config = dict(
    hidden_size=256,
    beta2=0.98,
    weight_decay=0.04,
    warmup_steps=200,
    batch_tokens=[65536, 131072, 196608],
)
Each number is 128 + 24 x the weight over its row's rms, rounded and kept within 0 to 255. Layers, rows and columns count from 0. Numbers have three digits each. The size before them is the row's rms in percent of the matrix's.

# up: layer 11 MLP up, 1536x256, rms 0.193, rows 254-278, columns 128-255
# down: layer 11 MLP down (transposed), 1536x256, rms 0.21, rows 254-277, columns 128-255
up254 105:153134096144124110134165135102130152124120127124182138098140099115119159113150109125152118142113162129145120135094184131098117163161148108119127082150163096137114114111118075109165146135148090134143142134119160133138154135131102131084125125126137108169094102098172132113094123094124140182103116159103144094099088115130088066125150119098061127115118119107148149095151168207091171114152
down254 105:122136108137111168145115146147112122129146097167101107156152121089089161149112081121168161134130130091125156140104104135079114108127106091170132132138125136107156119132119150139175088114163130099154113135108197153148134104156158095126133109104189114094113108141132144171145144072153171165132109140143122121156086157113144126146128157130117117139142053104121134101135124148100120152168
up255 096:121116119136087095095137142145104131108131083124128143147135198144120098122123083112112099160087109088136112131107112112074146139143125150144128103154160082108127103127133145115143165126184100117141141115104139122163146135153150144124156123137116149146123143125129120129128114131121142152131132104091090148111113132111106120125148101140147141176137125129114092130142146144130107159174
down255 104:104148184143141092113156114112115149125114072142153108107115118104130153081151103104127149195163132109146142172154074134142118155160109085142164147160140111132122173108148176151067140182105178111118102145166102107097128146138093153116091124157124084108145132175140117133143148142146133149143126132071127124136137133133142109113093113157120111125148117085166128152123146129131122111116
up256 093:164142136110176114121097080125131131163107099158125128111123147167134098162135140143142170152142099075102112108151078149124138173105193152149092128157123116092130123102138155188154124129128106131131137162139113137123175144160084117114149113092101160118167093113154126119155101129126126116104150137181145093111109096172112109095128148164115094159100133115136119134147131131119116123133
down256 096:131128108120147085128175118124105118135097085119084097141101114115131121086141129115087132114095125109192162133108112079108122116161150154142178105122154133113161144138104130084116130139167110125141144143145180153175137147131136121152164122104126132169083131183151095102138088116097120113076150090085149139126139107139136143106163141141155145140159137070124157154155109120129192117112
up257 103:109166148142171076119127113103171162153175139153176120128132134110134091115121126118117154105130157101138094155112115138117101127145147140140162102124099071109171161087091107132109140121175122112156113161134162109123154145148142141113126120098118135156099141144099145062138118115126104120106123102128107164094144165153139178109094164112145135085120118131149147137099116149149119132150
down257 107:120091102111126100122105149146134122145110116140101166154119087079117122092152127123161138088163109111115135135138141116165152131123135163120118130136113153102128122143180121094112103113116134159116147094132168109151086045122115141106108117131128115166109120079093134140110123102142157105155150115142106198147138128127151142151123128171174141122160090086129125124116091141131125153128
up258 103:093144141189118134138126137141118132137118132133074146136125126122108165113098127111133142154143120183111122120148092125111160099089146083068162143101130125127077106113144126131127151130120129151151142095122137115100132113113114096142089111169110178118151171140111146098091138089122105149099150127140109122179118162115116149107143114140127094130106125132136137143123151082130134105105
down258 106:131143107113112104107141137102149113128132120086154107116144116151153145101108155131116113096096141125113128162079117124143104134131110104168092069129137113143137112094117155130129112109138107103095140118135132064142148125107127095128130107116104140137122124114163134130140170114100170143118093105124111131095153105168107159094112113132165135131112097119094135139132098094139114111122
up259 097:121097100114147151146132167122125106146084082119133163158149128133112138138112122113153115120108144164090140126120122116158153168153117133097116116129123160134143124139119129122146123146129135175107163150111156089117153159152110123111141119099117120063128117143146116090130138134115099059106121177100139145133157153168146121181123093075100155108104118160124144125167164134168107086120
down259 102:119146136135118188138108150107068132115193116110099135107154157138112129084160105117119113109121120108093084142134109119158144122110124136142079108122135134102181136129145093111116079115132132138125172154174152150131162116107146150157122132123110108138148126123099131130116099155115116157146167149112112119142148133124115152081138147131166107091165168070162079142152098123088096118154
up260 102:131186148141120103154113158139115102133141169102162107143143146115110133088119155112096139088146122094113108176129084119169132127098091072090112087137168145123129141165082108149166131124069150136141153126119154136128135128127147160148138108155080126116113107090122122126133098125103130117101121120146121122120099172158127138117124122159110136108145150109086152128156115146150162139114
down260 091:125107151107107126097163140153130169098124142112125126165124121124130098162122139139103123124133105112135099104126098161158136087132143117136155137127146103120136132107134148102164152102136129120141103118170154137149169129183122139146133155141149125154122120181157201170103104137102150155147185089126112129112141096081107106113115132139100157159107147142104114139150143101081106135147
up261 099:166128140117122129107101163117096166134097134086106102163101119141087151106126183118116128115142094139155109128104086123103119153192129145171109105136151158139127107143129142166151082178142111155073141142113116130127102119120139125111127160073135132124105117128145141118097102132164094095128109165091132141149131160119140183149121090108099110081117143168155137144067126131136103129144
down261 103:110128138104129093112117111140107142099143085137173140105078103120133107131124092130126136109168104137093119145124163098070133093139109100136145136116150119135072092142120147140112104108089097130097101117109127111151130114135128130159123151130170157131122139117129109099156113129147169138142114107111111151122149119130084110118064118065147113126089147095155147142150173166186141135127
up262 104:095115144114166119067160134127116135121185136138122129099093138137127086164096127145170132131107105112059110141135169094091090051138113142155086149133122106121167140142140157160130135087135145128166115097100132096111092109136134075123146114125104127148108110140090141146164132137057169082123110119135139101132100135125115139129112146134142113095152128084101125112148159108125125122129
down262 090:126122115111133120145097108095114116134100136144146140174139093121118130132121181111109132107111094144160176144110100145144158165116138142122106077127147129098111089136136105135129094143116130161113114107129154114164146100116163129118136130156107117117107178102126126121107144143190100135122136154158110125122106102127141139140131055122112137121168101154106116093128104166143104151158
up263 101:126090119133133126136122116139137117132163153122115134109114111139102111135155122115136109120087152125149129169102080091107105163178105113135108190176100161097133098130148111132108090143112165109131094106108161133119111087122173100133168093112118143164128075101115123159162118112149079099114124167092127136152119136136133084147098123106136117136098121131168080142138161100139149145112
down263 099:143155153109119133137142092122103142161128117128095125116154134155130138110166139095138112107125131149096101117140149123083130163146158103143147102169089153129119100136106146143131124160161168111120141079124126116136072116129120097109131182112127097090121067102114128137088126081151133102115130090133119151151094103148120161132150127120096143130145174095130140169108175124164115148117
up264 099:132115113095109148102155150145114140103111162146129115153151133110139113125093137153103110091161109091094142136137101142134127122143113129166139101145153182098137131089136112117116109123093109140067102115117164116118081142128093133138127150153130139129123081081139103159136110106101148103099179131165178143179136099112093111103113111124143141167160108137101139148122178118060160116146
down264 099:107149130122104130115091174114147106116123122156124098186141091148110148102174098147174119113144154124106151174116123117142107197153112154155134150129124150165162167147149160109171149129127123162121132157139136126134122142153084147113093132137168103114119141141160130120112134109152106113127107121133119100103099134191153067128138126127114116090145122131144144130138114130104160126157
up265 100:147128133149120170131151114099128082146124120146136107175145124197147084156116111111147137141121150136125146124126136102085114158132146126174125092143139134125145140127052142111131088113145102121100146093128095128158124137150148156122107170120178147141098136138103127109088141104120105117106114203138129106136097119118132106100134137108093090149138093165108075113139134127133093071141
down265 109:146144116147154133127094127161151120190105145123119133118114123139124131137099150082137159152135115147149128159132097131126149117115084156146110108112113121133077122140135129105093160169093146114114195113139150105118110127141177104114141126164149154126113143101182124103103139094142133132104083136129144065117122170137097067075104091166172143142150144101129123160099111190157083142117
up266 100:141146107126138098104101114135090143137123154161129103160123141138132140137152130131115125150137129180135097120150128083096166147137120158121138100136119126123122095151133141134132122105145086110103169164150068136101147153125141148133135110140168088079090176112106105146137132103095217180107086101088145132098099152133160159125093098114125140109136170147111109131112123129116125151160
down266 104:117139108129104120149086163102163178143121158116132139132129152150084149203108114120105167128123147140105117114124111160117105094155140143161123116150156123113095106122183125139126106116122084117121178090149125095084127151141156146152129133073070111119191103163136133171119126137119156093135121140146139159110150120108107145128113091089119134110127138092121117102110136132149144117179
up267 096:187133127137154159152123108089093113089111101133109133154126163157142146160060123110152077115094152152119127158111139134108136085121117126140112137087141109109146079131127168165093183133141121159106112111123157162160123133130155115139124106105160099079133103129147171114148112127098140096111106112106122129145165110121129136141131137163119122159067112163073122103147109124142105130165
down267 095:093093121150122122144130151188142135119109139094091132145117100094136123130114180188090151142155134141136141119120156149131120150145115123141123137143152130147095140157154111114127119168115142079135134177104120152157142121157108182142166120175139098131113132164130105138135150158174094128134156152140095178094055144095131124121146094103093131122154087120142126144139083145123125092068
up268 095:153101172161135136146135124133129094103126130163094165082117094126137150117190116159137162121094121100125153158131110124112125128146119128119130186143091144174122141138127128129144134164106102125140139155108142134116091133144124129107102118145085128111140127091110164112113110176108124157112123123126144126110121072115117134070121139088124061134098103113144088116122090122150106125109
down268 097:108101162095127142113159136105134156089099123130102103147154142146089125145103127139097084166100187098128167123136111106126078136138118164110147137098154112156137148068088150112096091127108130132098140129123139139133118104080160081113134108127195138149138132110099077110170146122115099120140115105103100120134136155151149187147107166162137161164147141133130123140131146095130122131117
up269 103:120138154115118127095161108123091132083136082118151142147113180124097120110091150204117103142104131155136108145120105156154149094145117162143146116126124108079092088113104130117151128115152140170124111123131151074091145095127152125158141143129121145099111108129117110150120173181127110127116160114119118104140150120108163142122133135090155111134148112142172154138107110137104129103137
down269 107:095111110125142125113145105153125173098126125125101125110092137161081142168153103135076144113146112143113129157150104134159119122144135106141178121134190133104115117068177131085131178120118149107125118105128147126149132141099135152112091133127130114100133118098164115134135137108140144147156109133143111146132091159151141153119136241097139101108130156199123149082150105110139104103145
up270 102:149116127110145137117100133127118112146135132156134093092128151152134102140156093117127107128161165128133128131088126122099153125125152139129114107130122078133118131104131143146168112112134114144098137133168135101125130106133098091121132135117134139142131151097137102111121111085143112137168087091096130148145151104092120130157125104096136107166121171123099135148142192126145136169122
down270 099:140136113114108143173095123090137105080123089114113089136131096103115135117113176154135104110153104101129174131173115109129102122101098100081135119131094110100117126134148154106128128123144155108102103092131144127092158154144117090180122106079123106072148163154144136117142116127100125115124133157127108103113136131107134120131134159126087123159140109168144130115104073176130116106116
up271 086:145151136110085118148109153131119098150128140135136141171157104177086097154157114112143104092128122128113152127117114131108105106131154111118078144137128169165129138122135137077096159140125144108123115132121172127130142127156148109101129149134093087108095108149095141139130172152132121090131110094138114116158139130140092095100144116126146161108080089122096130144143136099175151117128
down271 089:128087105112185125092160136145146120146140160157166123100115091105120110133148172147152123131165082125092094115182160132116111119154133140121138104073128156130138135165153155139168138114111149125149135131164119107113123114126081101157134170142133104119115098156149178154119148107103108196129119117094132113127137137095150116157130143124125092111077140081153090169139128101099123102100
up272 098:134148143078128134105125126129170098127100133128160098100099114143124136105100146122112131151100100129108131129180154116144137135148133118097133144134153137156131108105140126144155094119125105146145113106129130122112143154149128091114142159149153157121104127127066152116136104123145103145116108136154103086131138118111138128082141107109125156078124147148132185116092133135103133073135
down272 102:105132119103134115138150145144154181102096119129111117152103145093119141155130113169127113124098149140166111092115099149081113150124161115138175136134129129139091099121091142141082152160126141146118143104147133100105103137120104138135120118116085084154121095124133102125105139111060165127091117111085124136144089099113165133131098117138150112098099104125125100127120112177124159180116
up273 103:118068116161086128109152158090115125153143130110115164121116099146126133137154114080106167166118078146150109109158120129154120135142149147132157122069131127119151092141112103115137086150175131147132124147103193128184147107095127132115139120115105153179184130169160128133145106142167154120141112111130104115147093134128137115119169117088159121119134121085119105147148128145098120143120
down273 107:134108123132158126113129123130162155135127155145129145127101135107144152155168113138117113151139085094141120106133149112145141121114130158150161135094093169154119148157142138163128127142165132126135143138185184124151162154130135089096115172142105144138113103109152064088110096127106124101121085140144110122110148159086116103133093087166134084111131083100116118128161129109104168102105
up274 105:148095137129133152103121126120160096133144120139137113156150150174122086173117131106136098120125161112156134105166102129136143087135145103169095126134162088160117122107120176144138135100139085096107105092131107109133126119155188111101160116110111160133183118112105107151134102137098138107107146141121148131141106180146142112082090134113130121152079138175113135131119134127105114134169
down274 110:084121083109114139104138139124176114150131148160141162107139096149136108159138106135137102148147130090135120101154088156118136104129151144113118142136131145119149138136091140131088130195141123098096131115112116101091115139143090125129128128128141164134132161154112140124200119121101126132112139156134106137109166127168127125093133104106130057137122121124137128083135181142127068127160
up275 100:115108123135092101116151107097128101077130156119140148131124137151121075083104126120126115136127132122124124148116126098112137125148113140116133182107142157123099124111123145151170154125122101145113146145129111120071124167082143138154103158111149119114177098119115180115142160119130139140119129146152154139104119160152134117088138124131043132135099155069128118139135125151144141137142
down275 104:111109154121129125130164105131123112148131096166117133123151156150125148126129096112125127118136148198119125098147138160125103140115165163122134148117106131118102127184132151110095092146177160143123108154159089135141141158117161145149144112162104135086121132127126107105138190157103160144135116119140161117122123105162107104121132197085115086093105163100113140128131178129179151095159
up276 104:144133146139131115117104110132100123115077134132115084121108142149090143120140085089170125113119105146153162139117131129134118145145125123103146124155135091157142156111140157140158165131123147112133149112143163177124124139132131108137098137142119139121107136168111135099150116103139132103117112117124130116153115095121082160159102138099146076110155128096135154109118121114106098085150
down276 100:100112125141133140162124142116091129178125122138128103146126131130139133109127124118153151137140137102112156143084100110113066096097176149128124139105140141110144142150072154156114126156100118142109142109147147120094130146100111108142157124136134128132119119099135155144099147141140140164151195128111178150089125172129141135150100118148100151184109113165134143126134112125140097163107
up277 098:092146113079134114134104138120165163108135132143141153152161127120130109112071117122140083134139132093117138155120099105182134107161102103096134152125153146129148114108153128138166127105106136171149124145109103088066147136094152172134106136125103124133079108140137112140141158104108119163119144128085118098103153170165140143103151132148108190141106152109114111104103126108116169116092
down277 101:120096116116136100090125110110164084156104185135083113110115146141147143070134103134125172144128148127119155149160124134108129154147077098143141173164127165165112122102108118117103087103114133109121164140102167169138110126165106083127116110132149089155110076125137129172155092084097121141132139143140164121115116109149108147114160107123158080168104110131095071147110128098120155138137
up278 108:153088109139163111156111138115074125090127130145135171139132095122117157150136113139168093119110113103123121121114157108124162136130158114176138138128117122130114133120110149135108150098146140128150132148103131147137161105151115137160124141115166118112097094174146135151144120130110120121133123083130125152137144143144134118165114121137163142139118126149100088139110080087142101166127